Weights of a small GPT-style language model, trained from scratch on English Wikipedia: no biases in attention or MLP.
Each number is 128 + 32 x the weight over its row's rms, rounded and kept within 0 to 255. Layers, rows and columns count from 0. The size above them is the row's rms in percent of the matrix's.

# layer 2 attention value, 96x64, rms 0.246, rows 43-63, columns 0-63
size [ 87  92 102  78 100  93  86 104  98 104  86  83  89 104  81  99  86  83  87  91 101]
[[106 175 111 208 108 190  91 139 119 118 162 162 184  56 147 104 119 145 124 115 130 149 128 130 113 125 219 130 113 137 145 151  92  91 148 138 109 147 155 128  89 140 204 167 148 140 141 161 112 123 163  90 133 117 102 119 124  91  74 134  99 141  70 127]
 [116 169  68 121  68  85 175 119 109 191 191  89 133 102 124 134 191 163 128 138 139 142 112 102 120  98 134 116  94 171  72 142 140 116  79 122  65  80 187 148 121  98 156 112 140 150 139 103 129 146  81 116 110 109 116  97 107  80 118  93 113 157 154  92]
 [103 158 100 121 112 166 105 174 154 145 138  78 138 149 130 130 177 158 116  75 145 149 131 141 153 147 179 101 146  52  82 133 142 148 124  80 164  74 126 129  39 151 123 139 134 121  82  87 200 108 111 133 103  55 162 108 133 136 139 132 163 144 125 118]
 [109 121 199 129 138 127 102 157 139 128 109  89 158 134 115 162 162 116 146 126 123 157 122 141 129 110 180  72 127  86 121 140  72 103 125 111 159 169 161 183  58 193 127 160 145 129 141 139  95 169  51 172 164 127 142 140 128  93 122 104 133 151  83 199]
 [ 65 134 132 164 134 132 133 201 104 122 101 148 130  63  88 159 154  71 151  79  91 152 117 129 123 121 173 116  95 127 133 126  74 108 123 105  67 151  82 154  61 152 136 128 152 146 145 105  94 163 130 152 113 147 119 140 106  67 101  92 103 118  85 190]
 [ 79 124 131 114 110 234 104 149 109 138 122 178 143 110 128 142 130  93 113 130 155 132  64 183 140 124 173  97 119  81 153 135 105 171 131 144 139 212  88 131 157 166 147 118 119 151 164 120 136  80  82 127 126 106 111 177 145 120 146 200 134 129 132 167]
 [ 73 114 110 132 109 109 139  56 122  82 111 141 175 172 138  96 122 127 114 111 107 135 129 193 186  89 110 129 112  74 183 121  65 105 183 162 133 144 141 143  88 107  87 107 157 127 158  75  90 182 156 104 137 151 165 140 172 168 149 143 102 139 103 122]
 [ 95 128 138 127 108 120 114 208 132 114 178 135 104 121 115 116 184 167 163  99 170 156 131 166  96 151 157  77  83  88  77 144 151 134  43  92  95 173 134 108 110 154 145 139  87  89  69  96 112 194 100 150 126 165 131 125 119 127 162 112 121 143 109 117]
 [119 151 172 178 157 112 183 127 172 143 138 101 157 142 135 120  63 140 169 126 123 108 147 134  92  75 162 131 160 118 117 153 232 103  94 159 108  75 167 111 112  98 178 136 142 173 100 109 158  82 136 150 139 105 141 108 183 150 118  95 175 145 103 120]
 [ 93 182 153 208 163 129 133 154 163 134 123 149 142  86 124 143 103 127 144 110 160 164 131 145  95  78 202 121 102 140  97  91 117 133 135  97 146  67 123 141 105 118 158 167 183 167 143 111 109 153 158 129 142  96 101 142  75 107  72 151 149 158  70 189]
 [ 92 112  69  99 164  98 139  45 104 122 111  99 164 171 154 138 149 139 168 167 105 130 125  62 181 102 135 111 135 151 112 145 137 179 103 149  96 113 154 131 104 141 117 104  66 126 142 154 197 106  96 123  78 143 162 147 118 170 102  84  90 109 109  83]
 [135 177 131  77 116 132 132  92 129 136  51  73 163 136 146 106 101  90 153 183  95 150 154 115 120  75 145 133 141 199  99 158 173 143 109 160  95  84 143 139 178 118 145 139 149 125 148 188 176 130 193 119 171 128 139 100 159 164  92 108  96 123 151 138]
 [114 117 109 139 144 165 203 202 103  88  81 170 127 108 189 112 135 117 111 149 112 133 111 140  94 132 134  95 119 154 121 171 167 130 123  94 111 165 104 142 175  74 118 112 135 105  70  78  78 126  90  54 140 112 173 135 138 139  98 125 183 154 155 148]
 [ 98 115 166 135  98 102 209 140  67 120 136  89 145 114 151  93 203  94 113 168 153  92 145 111  82 131 135 129 109 168 127 119 155 166 115  68  32 102 164  95 160  94 158 131 103 128 150 133 144 143 123 145 119 101 123 129 133 101 177 110 176 136 173 136]
 [116 204 143 120 100 140 169 189 175 107 174 165 133 117 115 106 147 123 138 207 124 119 102 175 108 123 169 161 150 133 116 149 191 125 138  96  77 186 160 147 141 173 145 102  84 102 126 171 155 131 100 110  83 119  91 106 160  96 152 110 122 144  92 165]
 [ 94 127 100  73 115 111 113 141 134 164 130 191 155 172  90 156  78 188  93 103 165 146 132  67 139 177 127 144 124 113 108  93 105 141 126 196  98 127 143 152 124 114 110 146  84 145 136 145  91 111 147  78 163 130 120  78  57 144 175  98 140  70 106 113]
 [142 102 205 165 143  78 172 157 117 131 111 111 121 205 117 138 130  84 116 108  72 136 164  83 145 139 118 104 108 178 155  71 160 193 133  93 101 137 147 101 106 103 121 138 155 113 137 119 148 144  42 173 128 144 109 160 124 183 121 104 164 103 135 136]
 [132 152  94 154 131 148 107 102 155 166 134 208 137 123 108 163  89 139  95  92 146 118 132 134 165 121 114 101 155 117  86 183 142  46 145 170 156  48 114 130 111  91  89 179  99  99 134  78 112 121 159 115 154 118 116 149 123  76 112 120 106 136  51 119]
 [154 159 134 150 127 137 133 155 128  92 146 166 142  74 137 213 119  97 117 114 102 172 159 109 160 112 179  85 147 153 164 147 110 100  98  95 123 131 108  74  93 137  85 168 157 146 108 130  33  95 135  85 137 159 103 149 109 104 132 133 147 154  68 182]
 [127 118 150 176 131 106 104  73 117 111 122 145 129 104 139 102 161  56 120 164  95  86  96 129  75 136 136 178 135 199 191 190 153  97 178 129 131 136  97 102 109 161 172 140 143 189 161 123 109 107 163 107 106 122 144 141 151 149 103 203 120 124 133 168]
 [163 143 105 117 121 113 156  90 114  99  99 108 151 106 132 109 130  70 141 208 169 137  94 118  92 122 126 135 149 167  78 165 203 185  88 159 118 100 149 115 147 118  60 113 134 120 121 108 180  70 143 100 112 127 142 137 156 146 141  57 154 132 187 137]]
# layer 2 attention output (transposed), 96x64, rms 0.176, rows 43-63, columns 0-63
size [ 85  86 103  83 104 109  81 105 110 107  78  89 101 101  81  96  84  88  90  96 112]
[[122 134 181 213 139  56 126 162 192  72 141  84 119 167 147 110 163 113 149 112 129  81 119 101 153 162  61 121 174 105 123 164 168 166 114  91 126 170  87 161 172 104 100 127 156 117  94 117 118 128 139 133 123 148 133 101  95 104 100  97 163 122 126 161]
 [166 112 117 107  72 134 102  52 100 122 147 149 168 115 170 136 149 196 153 112 118  92 148  91 171 160  93 161 128 118 153 158 155 114 170 142  90 146 120 109 109 135  80 182 144 161 127  68 150 155 119 103  86 122 161  86 140 112 155  96 192  93 177 104]
 [194 127  90 124 100  93  87  93 161 127 167  89 103 115 136 135 122 105 149 109 186 107 130  70 133 138 101 173 169 187 135 151 141 147  97 181 141 140 148  92 159 104 133 166 129 141  85 112 154 119 121  40 150 183 104 167 155 123 100  68 148 120 164 129]
 [148 151 130 149 114 143 118 219 209 173 146 110 104  55  62 161 172 132 148 129 137 134 128 161 120 172 100 114 115  61 146  66 172 141 126 151 153 147  79  82 130 113 144 113 115 147 117  94 119 138 120  76 175 136 114 166 140 111 110 119 150 123 109 107]
 [159  94 161 133 109 124  94 128 240 105 109  92 122 105  81 112 150 106 155 155 126  87 181 116 135 128 116 116 148  45 153 128 148 125 126 121 170 159  95 127 140 152  63  99 126 139 109  91 102  88 152 135 178  98 171 149 116 150  83 142 175 139  83 126]
 [126  62 160 149 132  92 129 126 209 140 125  76 150 132 126 107 143 129  79 157 104 133  73 148 163 138 132 108 166 166  80 120 155 122 108 158 199 107 104 152 119 124 162 109 112  58 158 188 172 178 152 116 164 110 138 175 107 145 113  75 112 133 128 149]
 [125 111 167 158 178 190 151 165 210 173 169 155 164 160 143 140 122 131 146  67  76 134 166  81  71 141 117 139 124 140 118 109 123 144 165 112 168 127 120 113 120 154 117 117 122 106 109  74  83  96 162 164 189  92  81  97 115 123 152 147 122  89  95 129]
 [167 133 137 154 134 146 102  75 139 175 122  84 158  89 170 137 130 105 139 124 150 104 135 138 177 156 120 111 133 102  80 148 200  78 106 121 154 166 136  68 178 159 112 176  89 127 118  91 158 154 137  83 197  65 133 122 136 121 116 159  87 150  73 115]
 [134 126 122 152 127 134  98 121  97 118 168 102 109 159 165  84 137 123 157 132 113 192 157 139 127 157 137 146 110 124  99 139 125 187 134 131  97 136 128 166 111 190 138 170 128 178 183 162 149  89 122 108  75 209  79  63  76 151 100 132  99  93 153  70]
 [160 120 141 150 127 103 146 144 210  96 159 100 103  86 140 136 136 121 168 140 140 111 133 140 122 141 132 148 193 115 181 144 187 155 126 118 168 163 125 141 155 189 113 111 190 192 180 156  97  69  99 125  58 170 146 101 100 114 171 127 141 139 128 128]
 [161  67 132  58  78 131  94 126 101 180 174 119 100 149 115 170 118 105 122 113 196 145  94 125 156 121 111  90 103 178 119  96 143  88 140  92  74 102 142 142 114 155 136 138 176  83 145  91 135 171 114 167 148 148  80 113 161 128  85  77 123 117 176 117]
 [123 119 125 131 116 103 124 159  63  91 218 161  95 156 121 130 213 168 170 126  94 169  84  95 143 133 174 145 121 124 115 162 121 127 118 134  59 135 151 150  74 174 127  90 144 138 142 119 116 153 119 152  78 152 119 110 133 114 130 202 114 145 119  80]
 [138 135 101 102 123  88 137 144 132 156 105  82 171 168 152 115 133 171 115 128 163 105 138 130 137  87 190 132  85  97  84 167 129  84 127 189 122 116 166 187 108 178 127 164  87 154 156  94 167 131 181 128 106  88  76 125 136 167 129 177  94  69 152  92]
 [151  78  94  77  41 133 105 116 101 108 115 151 103 141 196 134 159 134 146 102 109 108 135 110 127  80 159 107 118  96  70 203  99 138 136 118 100 174  98 125 155 142  72 135  78 150 126 124 168 151 112 102  80 108  95 126 116 192 131 157 141 111 156  92]
 [106 134 101 174  64 147 136 128 106 114 111 123  88  82 114  93 174 121 119  61 130 103  87 121 175 127 177 147  79  69  53 170 151 167 110  90 163 143 113 148 115 130 200 180 143 150 128 123  97 142 113 115 168 157 132 155 115 110  98 110 157 118  85 114]
 [148 147 124 140 151 129 163  60  78 125  97  86 158 107 115  96 156 138 152 187 106  95 119 182  74  98 108 122 133 157 200 114 161 129 141  87 144 150 134 144 165 102 128 153  73 102 146  99 110 187 103 113 138 132  80 132 159 107 149  39 121 169 118 127]
 [124 107 104  85  88 197 105 186  71 112 137 154 103 145 113 139 131 127 156 149 158 167 171 107 146 111 124  98  72 138 146 121 109 110 170 118 178  76 128 169 160 203 110 120  90 171 130 106 117  96 140  78 121 105 125 170 146 193 167 142  81 146 143 151]
 [123 130 158 165 181  84 133  77 107 103 109 109 137 120 121 123 120 142  91 136 175 104 140 164  80 150  74 195 203 126 198  54 112 139 108 151  95 122 132 149 120 118 143 138 153 105 144 148  88  64 134 118 130 148 102  96 108 123 115 130 149  48 106 155]
 [173 159 143 135 146  81 138 156 182  96  73  96 148  85  98 121 106  98 107 198 145  93 136 141  91 130  87 192 165  98 148 151 135  94 145 114 114 140 102 179 132 104 101  85  98 128 134 135  41  93 102 115 164 135 159 144  96 121  96 191 108 106 141 140]
 [117  98 105 126 148 124 134 160 166  95  92 202  65 136 160 119 118 125 158 117 110 130 108 169 136 124 145 124 141  77  96 118 108 168 110 125  68  84 141 202 142 107  95  75 168  94 142 223 150 148 142 177 119 149 146 123 143  90 145 138 154  99 177 135]
 [123 101 129  80 115 120 132 117 115 155 120 135 109 159 123 114 120 147 112  98 108 150  35 151 143  93 189 152  92 100 126 181 131 151 135 152  79  86 161 134  95 175 122 151 120 133 160 165 117 178 109 135  85 170  66 118 105 158  92 189 164  85 118  65]]
# layer 2 attention query, 96x64, rms 0.207, rows 64-95, columns 0-63
size [ 91  63  79  70  76  74 108  86 121 121 103  98 104 100 119  99  84  99  93 102 114 107  97  91  88  96  88  93  94  75  98  96]
[[ 50 169 165  92  86  92 157 136  18 116 168 180 148 115 132 126 114 126  55  99 135 147 108  52 135 164 144 114 121 156 163 162 126 128 143 128 133 125 135 147 146 112 169  95 145 164 101 142 133 181 142 101 146 139 169 106 122 128 132 147 120 129  88 155]
 [ 95 163 142  97  57 169 177 116  49 147 111 107 135 103 112 107 104 126  58 118 163  94 151  88 134 165 124 141 125 141 145 136 142 178 125 107 177  99 127 142 142 130 154 155 131 194 162 142 144 124  96  74 209 136 113 129 122 154 102  66 149 127  91 119]
 [148 128  98 190 158 142  89 110 187 129 131 164 151 148 176 143 106 113 174 128 115 182 130  66 143 131 151 122 101 146 121 167 127 113 153 151 132 158 197 183 109 138 136  98 134 119  98 143  95 138 211 168  53 110 126 116 126 134 154 198 153 120 105 152]
 [ 96 197 152 148 108 151 162 111 135 101  96 210 132 121 150 121 133  97 168 121 101 160 185  66  82 113 162  82 108 102 153 179 165 112 121 167 147 128 167 174 163 151 182 130 159 128 120  63 140 148 146 141 101 119 154 131 126 112 166 146 148 131  76 165]
 [175  90 114 117 107  96 123 162 113 136 135  32 110 106 134 109 150 171  52 171 125  96 157 158 153 127  99 149 158 139 112  97 127 142 144 149 109  93  96  98 114  95  93 142 104 139 144 163 113 115  67  56 172 141 106 110 131 138 104  80  59  98 144 102]
 [119 156  83 179  93 148 120 146 142  97 115 168 138 170 156 133 117 141 149 122 118 169 145  68 146 146 167 114  98 131  70 169 131 116 106 147 155 126 196 203 124 143 199 115 163 144  83 115 141 120 174 135  63 137 134 156 171  94 198 109 133 152 129 139]
 [105  54  90 146 130  89 109 107 143 125  97  78 128 143 124  69 128 172 138 159  79 177 154 130 179  96 135 139 139 139 136 189 133  79 123 181 111 145 118 183 120 116 185 153 156 141 134  94 141  98 107 105  49 120 121 169 173  84 117 144 120 170 137 114]
 [172 179  79  85 107 151 144 166 113 105 151 107 127 144 132 191 159 103 159 137 139  82 128  76 154 134 151  76 147 174 154  94  90 101 121  93 102 101 112 130 165  90 117 156  75 159 112 125  76 128 148 166 137 127 155  91 128  82  86  64 187 120 148 101]
 [153  98  81 120 121 125 119 158 131 175 119  85  76 121 130 118 169 140  79 119 138 115  73 189 153 101 143 136 110  62  45  90 139  98 136 142  99 115  95  74  94 145 118 142 118 131 147 148 166 104  48 123 126 142  96 135 112 150  96  81 116 133 177  76]
 [151  81  95 119 127 108 113 146 123 177 118  69 110  92 106 136 147 154  86 133 116  92 101 184 176 111 107 141 142  92  84  84 135 105 133 149  96 110  93  61 104 121 129 133 111 134 167 178 147 104  56 116 166 164 102 137  98 163  89  83  81 140 177  78]
 [ 97 179 148 135 117 161 134 104 133  83 122 173 150 157 150 116 116 118 167 126 151 149 144  54  79 145 148 116 109 147 162 172 105 163 129  98 172 125 167 180 146 152 144 140 154 131  86  84 111 156 212 149  99  89 151 137 174 102 160 168 184 117  86 168]
 [162 154 135 122 148 148 130 135 105 159 127  86 133  73  75 124 157 148  90 151 146 127 131 208 120 126  80 112 179 105 130  65 143 123 129 135 112 111 106  82 105  90 114 137  98 161 153 145 120 131  59  68 200 134 124 105  76 186  90 116  71 120 133 126]
 [134 148  93 138  84 107 149 116 160  99  92 156 108 167 170 111 129 129 130 144 111 143 170  74 128 113 187 104  77 132 110 177 141 107 146 136 174 141 183 186 163 154 154 106 161 126 117 104 112 125 158 142  60 151 110 159 196  69 171 137 175 104  93 168]
 [120 120 134 151 139 126 116 144 124 174 163 110 102 101 121 133 160 124  76 154 144 110 120 197 148 147  78 146 174  95 130  91 108 115 129 153  81 100  86  59 106  95 118 140 114 162 145 137 118 113  52  67 202 116 132 101  76 171  97 123  57 135 133 111]
 [104 169 181 104 171 168  98 128 177 159 155  72 165 111 139 130 100 130 195  93 120 139 110 118 103  94  77 120 106 133 133  88 173 172  78 122 115 151 126 134  81 158 142 186 103 126 127 169 130 119 134 167 173 120 120  94  82 159  69  80 179 132 125 109]
 [100 123 168 161 145 130 110  82 159 171 222 142 164  90 112 184 151 125 163 146 108 191  90 178 130 147 156  95 157 110  97 129 176 130 143 140 131 131 179 120 114  86 159 131 125  68  88 143 114 152 176 145  71 131 169 110  89 139 110 133 127 172 126 140]
 [128 115  37  81 142 135 147 154 147 124 132 121 126 143 128 137  73 120 154 122  94 114  61 105 119 178 163 124 137 124 134 140  73 124 139 101 125 121  77 135 106 135 116  86 148  57 131 142 191 125 141  95 103  77  92 166 133 189 121  47 125 100 126  90]
 [155 112 122 102 147 122 121 121 124 103 121 126  96  74 147 121 145 234 136 170 119  88 174 113 152 207 164 143 154 135 125  91 141  67 116 166 120  84 122  60 166  76 119 185 112 164 106 117 148 144 111 117  98 151 161 149 113  96 104 113 159 124 166 120]
 [192 144 117 146 142 166  89 113 147 108  80  87  88  87 101 120  97 157 125 118 141 127 148 152 163  98 146 115 184 126  98 110 104  60 137  92 136 132 163 170 137 145 191 178 178 149 179 131 134 156 110 158 131 136  90 129  54 159 101 132 192 115 156 107]
 [148 157 146 161 152  79 135 121 122 185 129 131 149  74 163  84 146 139  77 217 109 163 136  94 130 139 160 139 147 133 155 104  78 104 218 152 115 123 112 103 110 119 106 151 152  40 137  98 120 145 106  96 129 114 161 145 122 138 171 180 100 114 126 152]
 [113 166 164 150 149 157  69 147 135  84 180 172 122 124 123 176 147  77 138 128 142 124  83 137 118 113 131 150 129  85 107 172  96 126 106  76 190 130 146  90 124 116 207 108 101  75  90 123  87 159 150 211 174 115 122 102 152 117  87 123 118 130 139 112]
 [153 185 108 130 122 144 137 119 145  92  96 148 121 183  93 139 123  71 210  70 198  72 128 105  89  78 154  90 119  64  71 159 113 150 132 138 124 126 135 102 141 161 129 143 168 137 158 169 119 137 156 178 143 158 101 102 103 120 103  94 145 131 125 154]
 [149 159  72  44 138 108 120  80 141 146  95 174  93 198  84  79 103 107 130  85 120 102 102  82 126 113 149 101 108 112 165 182 148 133 131  98  98 123 118 175 110 114  98 139  73 142 150 128 155 164 114 181 174 142 119  72  97 124 102 131 130  99 103 104]
 [162 123 107 125  69 158 144 156 108 139 105 101 148 104 126 131 144 159 156 141 133 143 147  86 149  62 111  29 147  75  60 172 147 106 140  98 141  90 127 170 113 118 131 134 112 155 103  89 161 120 181 103 177 165  96 104 162 160 154  83  86 114 103 148]
 [157 107 154 106 135  77  81  73 121 117 169 101 148 134 136 119 123 154 157 165  56 113 162 156 144 133 115 147 149  94 156 103 208 113 137 190 159 169 129 126  91 121 109  97 116  87 139 146 114  83 110 113 118  90 120 155 104 111 185  45 130 125 147 184]
 [123  61 119 127 185 109 157 144  75  49 159 113 125 142 116 160 132 141 146 102 101 120 182  97 149  82 145 147 121 131 146 170 104  81 111  45 110 147 151 192 146 158  63 114 151 124 134 145 134 121  94  80 149 135 155 132 155 135 176 108  95  98 147 160]
 [164 158  71 112 126 146 125 100 120  77 143 126  79  79 133 109 176 123 172 108 117 146 153 132 125 157 192  96 165  70 137 157  66 169 146 138 112 121 122 105 200 105 166 135  97 154 173 157 100 147 153 134 118 134 135  97 106 132  98  89 215 100 139 112]
 [164 125 114 131 115 138 129 131 227  94 162  72 174 178 143  55  88 105 150 100  87 143 152  73 119 129 127 180 135 145 161 157 189 144 135 145 152 206 117 104 119 108 103 140 114  84  86 173 147 138 152 132 123 117 135 113 125 132 109 112 109  88  93 141]
 [164 149 127 120 119 140 157 156 132 126 163 105  99 107  81 140 204 142 132 113 111 104 147 162  93 201 161 105  80 178 140 122 130 157 136 182 105 151 152 129 114  98 157 158 110 182 159 174 105 158 135  76 107  91 157 194 186 121 174 110 154 139 140 175]
 [152 104 105 124 111 125 173 171 103 147 123 112 146 124 138  87 128  94 181 185 108 126 130  99 202 164 129 117 109 137 137 156 171 149 109  86 197 116 101 114  95 160  79 119 121 109 174  40  85 151  75 141 175 107  90 170 134 149 111 129 146 159 160 121]
 [148 101 113  97 176 130 115 122 126 118 155 117 129 111  84 156 140 142 116 140 129  69 212 123 130 173  84  58 125 130 110  96 112 106  95 141 108 126  87 159 171  80 122 139 125 110 210 147 157 115  96 114 133 155 128 124 128  82 209  89 164 140 189 138]
 [158 116 184  93  83 119 163 174 113  95  52 156 140 129  94 118 141  77 157  72 149 100 115 113 125 126 139 120 117  86 129 135 111  93 106 116 158 112  89 164 182 125 135 185  97 154 199  76  94 152 138 139 165 131  78 140 134 122  75 163 167 138 147  98]]
# layer 2 attention key, 96x64, rms 0.196, rows 64-94, columns 0-63
size [106  73  81  63  57  94  89  83  96 120 115 115 119 114  93  95 105 101  92 101  88  88  91  91  92  98  92 100  98  81  91]
[[143 115 158  94 135 118 127 127  68  67 137 155 162 124 143 110 106 166 124 149 104 100 165 117 184 210 131 176 132 231 147 140 162 156 127 157 104 142 169 174 131 103 152 129 170 112 163 128 152 139 153 129  91 136 110 185 147 106 154 123 162 102 179 152]
 [113 155 130 127  76 137 137  61 123 133 112 157 174 110 123 132  32  75  91 124 191 115 125 120 126 150 108 166 131 168 140 115 103 117  86 120 231 108 100 160 145 133 175 158 155 104  80  74 160 109 129 138 106 115 123 126 146 106 156 106 121  94  94 125]
 [174  88 139 169 168 148 174 205 118 126  86 140 130 106 157 106 160 195  94 155 123 134 171  92 159 150 140 132 129 181 128 127 167  95 157 154  56 113 153 172 107  87 106 108 107 121 163 168 140 160 147 108  96  88 123 174 105 105 166 167 156 133 160 146]
 [122 114 152 187 141 140 142 115  62 126  97 162 149 103 106 127 124 117 126 141  86 118 134 108 167 216  43 135  98 185 121 105 135 134 139  77 141 121 123 132 184 121 156 130 127  51  91 130 179 123  83  81 148 105 143 149 123 106 128 101 102 121 100 185]
 [172 132 116  95 166 101 120 144 144 154 168 135  93  82 133 143 176  98 113 151 154 132 144 146  82  41 117 107 110 164 110 166 129 140  92 105 108  98  64  89  84 102 125 167 105 142 190 157  65 100 164 198 139 150  96 115 147  93 135 135 138 133 168 103]
 [155  92 124 169 154 140 127 162 117 139  71 170 133 128 160 137 132 189 126 151  88 132 190 137 171 147 116 145 105 156 196 115 159  81 177 128 148 146  98 153 174 104  86 127 105  51 134  96 138 123 148 109 113  79 127 177 155  71 154 166 120 149 172 154]
 [148 148 119 141 158 121 135 158 113 110 126 120 156 138  81 148 129 184 135 140 140 102 212 147 138 101  90  87 129 134 176 159 149  88 160  75 124 171  81  62 169 109  96 173 106 112  76  90 106 116 162  93 102 186 140 123 156  89  87  73 153 151 129 135]
 [149 116 138 157  83  89 135 118 196 162 191  89 175 150 116 109 104 115 127 148 117 150  95 135 144 161 215 111  93 155  79 167 112  88 152 145 118 125 128 153 156 101 117 134  74 140 149  98 149 164 171 169  84  70 156 112  86 108 123 170 168 117 137  97]
 [ 81 170 125 140  77 166 145 110 157 111  97 130 137  72 146 110 113  75  89 102 173 136  52 120  95 170 174 147 131  97  98 128  83 144 105  70 214 124 154  84 116 128 162 163 134 173 103  94 147 144 117 128 148 111 106 109 150 114 134 139 110 138  64 142]
 [108 178  91 154 121 155 110 114 172 150 126  92 102 127 124 143 160  65 161  97 146 149  81 124  87  49 119  92 150  58  97 139  85 125 135  65 177 145 110  68 121 163 123 139  86 172 110 130 128 120  89 126 176 147 116  89 103 155  89 105 134 149 104 105]
 [141  92 149 131 123 103 161 113 106 123 121 158 183 123 112 127  58 195  95 140 152 112 185 135 180 197 126 166 118 194 160 122 164 104 127 176 105 108 117 169 136 100 133 125 170  63 144 109 139 138 168 123  76 105 137 175 173 102 167 144 121  95 141 138]
 [ 96 144 115 123  92 141 108 127 119 121 181 100  85 123 126 142 168  56 138  91 133 126  56 151  85 106 108 135 135  74  78 122  81 153 113  76 173 150 125 124 113 136 162 128 110 200 104 145 121 144  66 130 170 153 124  59  88 179  99 102 141 150 113 119]
 [161  96 159 143 127  84 151 133 100 129 102 123 151 137 150 113 108 203  86 171 117 134 200 115 177 152 120 145 119 191 179 123 187  82 143 157 120 116 112 155 154  98 102 122 149  52 110 115 138 140 159 124  75  88 130 179 167  80 147 160 132 135 159 148]
 [109 151 115 125 117 143 110 150 130 124 163 106  82 110 105 136 174  42 151  97 119 113  47 141 104  95 104 131 163 103  96  98  69 158 113  83 151 161 120 121 119 112 166 122  96 206  98 151 116 129  73 132 169 144 126  75  89 180  92  90 150 140 120 113]
 [ 62 159  72 117 151 184 138 110 154 141 143 186 134 116 104 158  88  59 150  87 172  81 109 162 128  50 102 122 136  92 103 156 125 126 136  95 142 125 112 106 163 110 140 113  92 125 147 138 105 145  95 121 217 139 138 112  70 102 111  96 139 138 164 134]
 [157 136 103  97 137 174 180  80 129 159 122 117  66  95 115 143 115 206 136 100 113  98 178 194  82 112 128 124 165  78 120 153 145 137 151 136  92 114 192 115 112 138 102 144 130 110 200 155 156 173 128 117 150 158 156 146 134 127 159 158  80 128 187 124]
 [124 151  98 123 133 123 156  92 132 129 172 227 112 183 138 169  77 166 160  53 133 123 156 100 103 143 186 126 111 119 163 196 116  95 132 124 153 115 105 104 164 150 118 155 143 134 112 143  98 177 152 159  80  87 137 129 165 108 133  96 173  99  91 127]
 [105 188 165 108 105 112 121 128 208 146 166 159 138 143 153 126 149 124 116 140 163 113 154  73 123 140 160 142  18  94 142 137 125 132 168 154 124 155 164 141 159 188  83 115 135 140  97  69 112 135 152 143 114 137 120 100 121 101 168 192  88 143  92 147]
 [119 125 141 142  92 129 221 147 106 115 149 113 147 120 117 135 138 170 124 136 152 176 187 104 142 133 116 144 114  92 113 151 126  86 107 125  75  70 174 127  88 162 106  74 163 124 173 142  96 120 117 108 136 174 137  85  89 103 206 108 108 120  51 132]
 [ 91 144 164 156  90  94 148 163 114 115 223 142 119  95 156 124 141 161 133 112 112 117 131 101 132 181 157 123 133 146  79 139  15 155 134 132 125 117 126 126  96 123 160 139 140 166 160 128 164 100 119 145  86 106 121 102  93 137 199  85 111  88  91 167]
 [131 120 174 136 125 103 104  77 150 114 161 123 190  87 134 165 175 170 163 171  95 179 124 161 106 153 174  97 164 113 124 146  97 125 156 157 121  67 147 141  96 135 130 121 100 107 175 119 105 166 181  99  85  74 115 112 115 196 101 166  92 150 155  95]
 [152 110 121 121  80  88 150 113  32 122 125 162 113 156 120 117  85  95 167 116 214 124  97 125 144 107 125 130 105 129  84 171 153  96  98  95  86 147 145 190 104 131 170 136 179  97 133 153 145 115  57 159  93 158 157 136 174 135 153 138 109 145 128 157]
 [167 141 174 116 176  71 181 120 159 133 151  85 144  97  77 118  72 132 128 150  84 124 127 109 127 157 105 133  77 134 119 192 198 110 160 116  92 112 108 113  58 106  67 165 187 168 152 131 134 119  70 144 144 116 126 127 118  97 106 133 134  97 113 130]
 [198 125 122 158  85 150  97 134 103 128 137 157 114  67 165 136 173  88 116 134 160  86 140 117 170  99  63 145 162  93 108 168 119 138 118  55 210 115 151 114 124  99 149 165  99 169 131 124 109 108 156 103 105 158 158 113 122 107 162 165 142 151 126 192]
 [161 181 106 133 140 148  98 107 139 175 128  81 127 120  85  99 186 156 168 192 129 105 124 130 106  54  88 117 149 114 166 109 194  89 150 137 125 101 147 103 127 148  86 110  71 129 153 145 137 145 110 127 154  26 118 140 128 142 169 116  98 131 158 156]
 [148  92 125 189 128 173  99 111 213  97 158 104 139 103  96 142 144 108 182 108 110  62 168 143 164 130 157 211 137 131 131 140 152 150 107 139 158 139 170 102 121 105 149 138 125 168 119 102 108  83  91  95 152 136 148 117 167 156 111  94  57 137  95 100]
 [184 106 142  77 141  56 194 114 126 126 164 164 156 112 104 154 124 126 126 159 120 164 150 131 160 122 129 112 131  95 121 151 101 101  71 137  84 109 142 133 200  99  98 113 149  54 162 180 173 175 123 163 150  82 148 133  88 105 149 107 148  86 147 122]
 [173 104  88 125 128 152 156 146 124 126 155 174 100 164 117 118 143 104  95 152 182  57 174 105 119 108  92 114 143 155 183 149 141  78 132 112 102 122  50  81 182 111 101 161  77 133 138 126 154 114 138 155 151  75 110  79  98 100  93  96 121 130 135 186]
 [120  96 125  82  86 128 129 127 136  88 119 170 121 137 139  58 126 114 102 125 102 125  52 133 131 132 126 215  74 104 183 118 124 118 148 106 200 175  60 181 155  88 113 161 151 114 121 130 145 153  87 113 113  91 107 148 127 148 130 106 104 163 144  84]
 [121 122 117 184 109 130 127  87 128 168 108 104 153 147 141 110 121 165 136  87 157 102 122  78 161  90 110  61 101 131  99  75 121 133  79 145 121 122  33 154  96 123 120 128 119 112  96 122  81 210 150  80 179 130  91 132 151 139  79 145 153  93 112  97]
 [ 97 145 125 143 148 107 116 135 154 133 156 106 120 144 105 107 177 104 119 174 114  81  95 121 163  72 190 103 139 109 148 176 103 125  74 108 200 124 138 133 146  80 179 135 130 103 148 128 172 123  60 181  98 106 110 171 126  95 186 145 169  86 175 125]]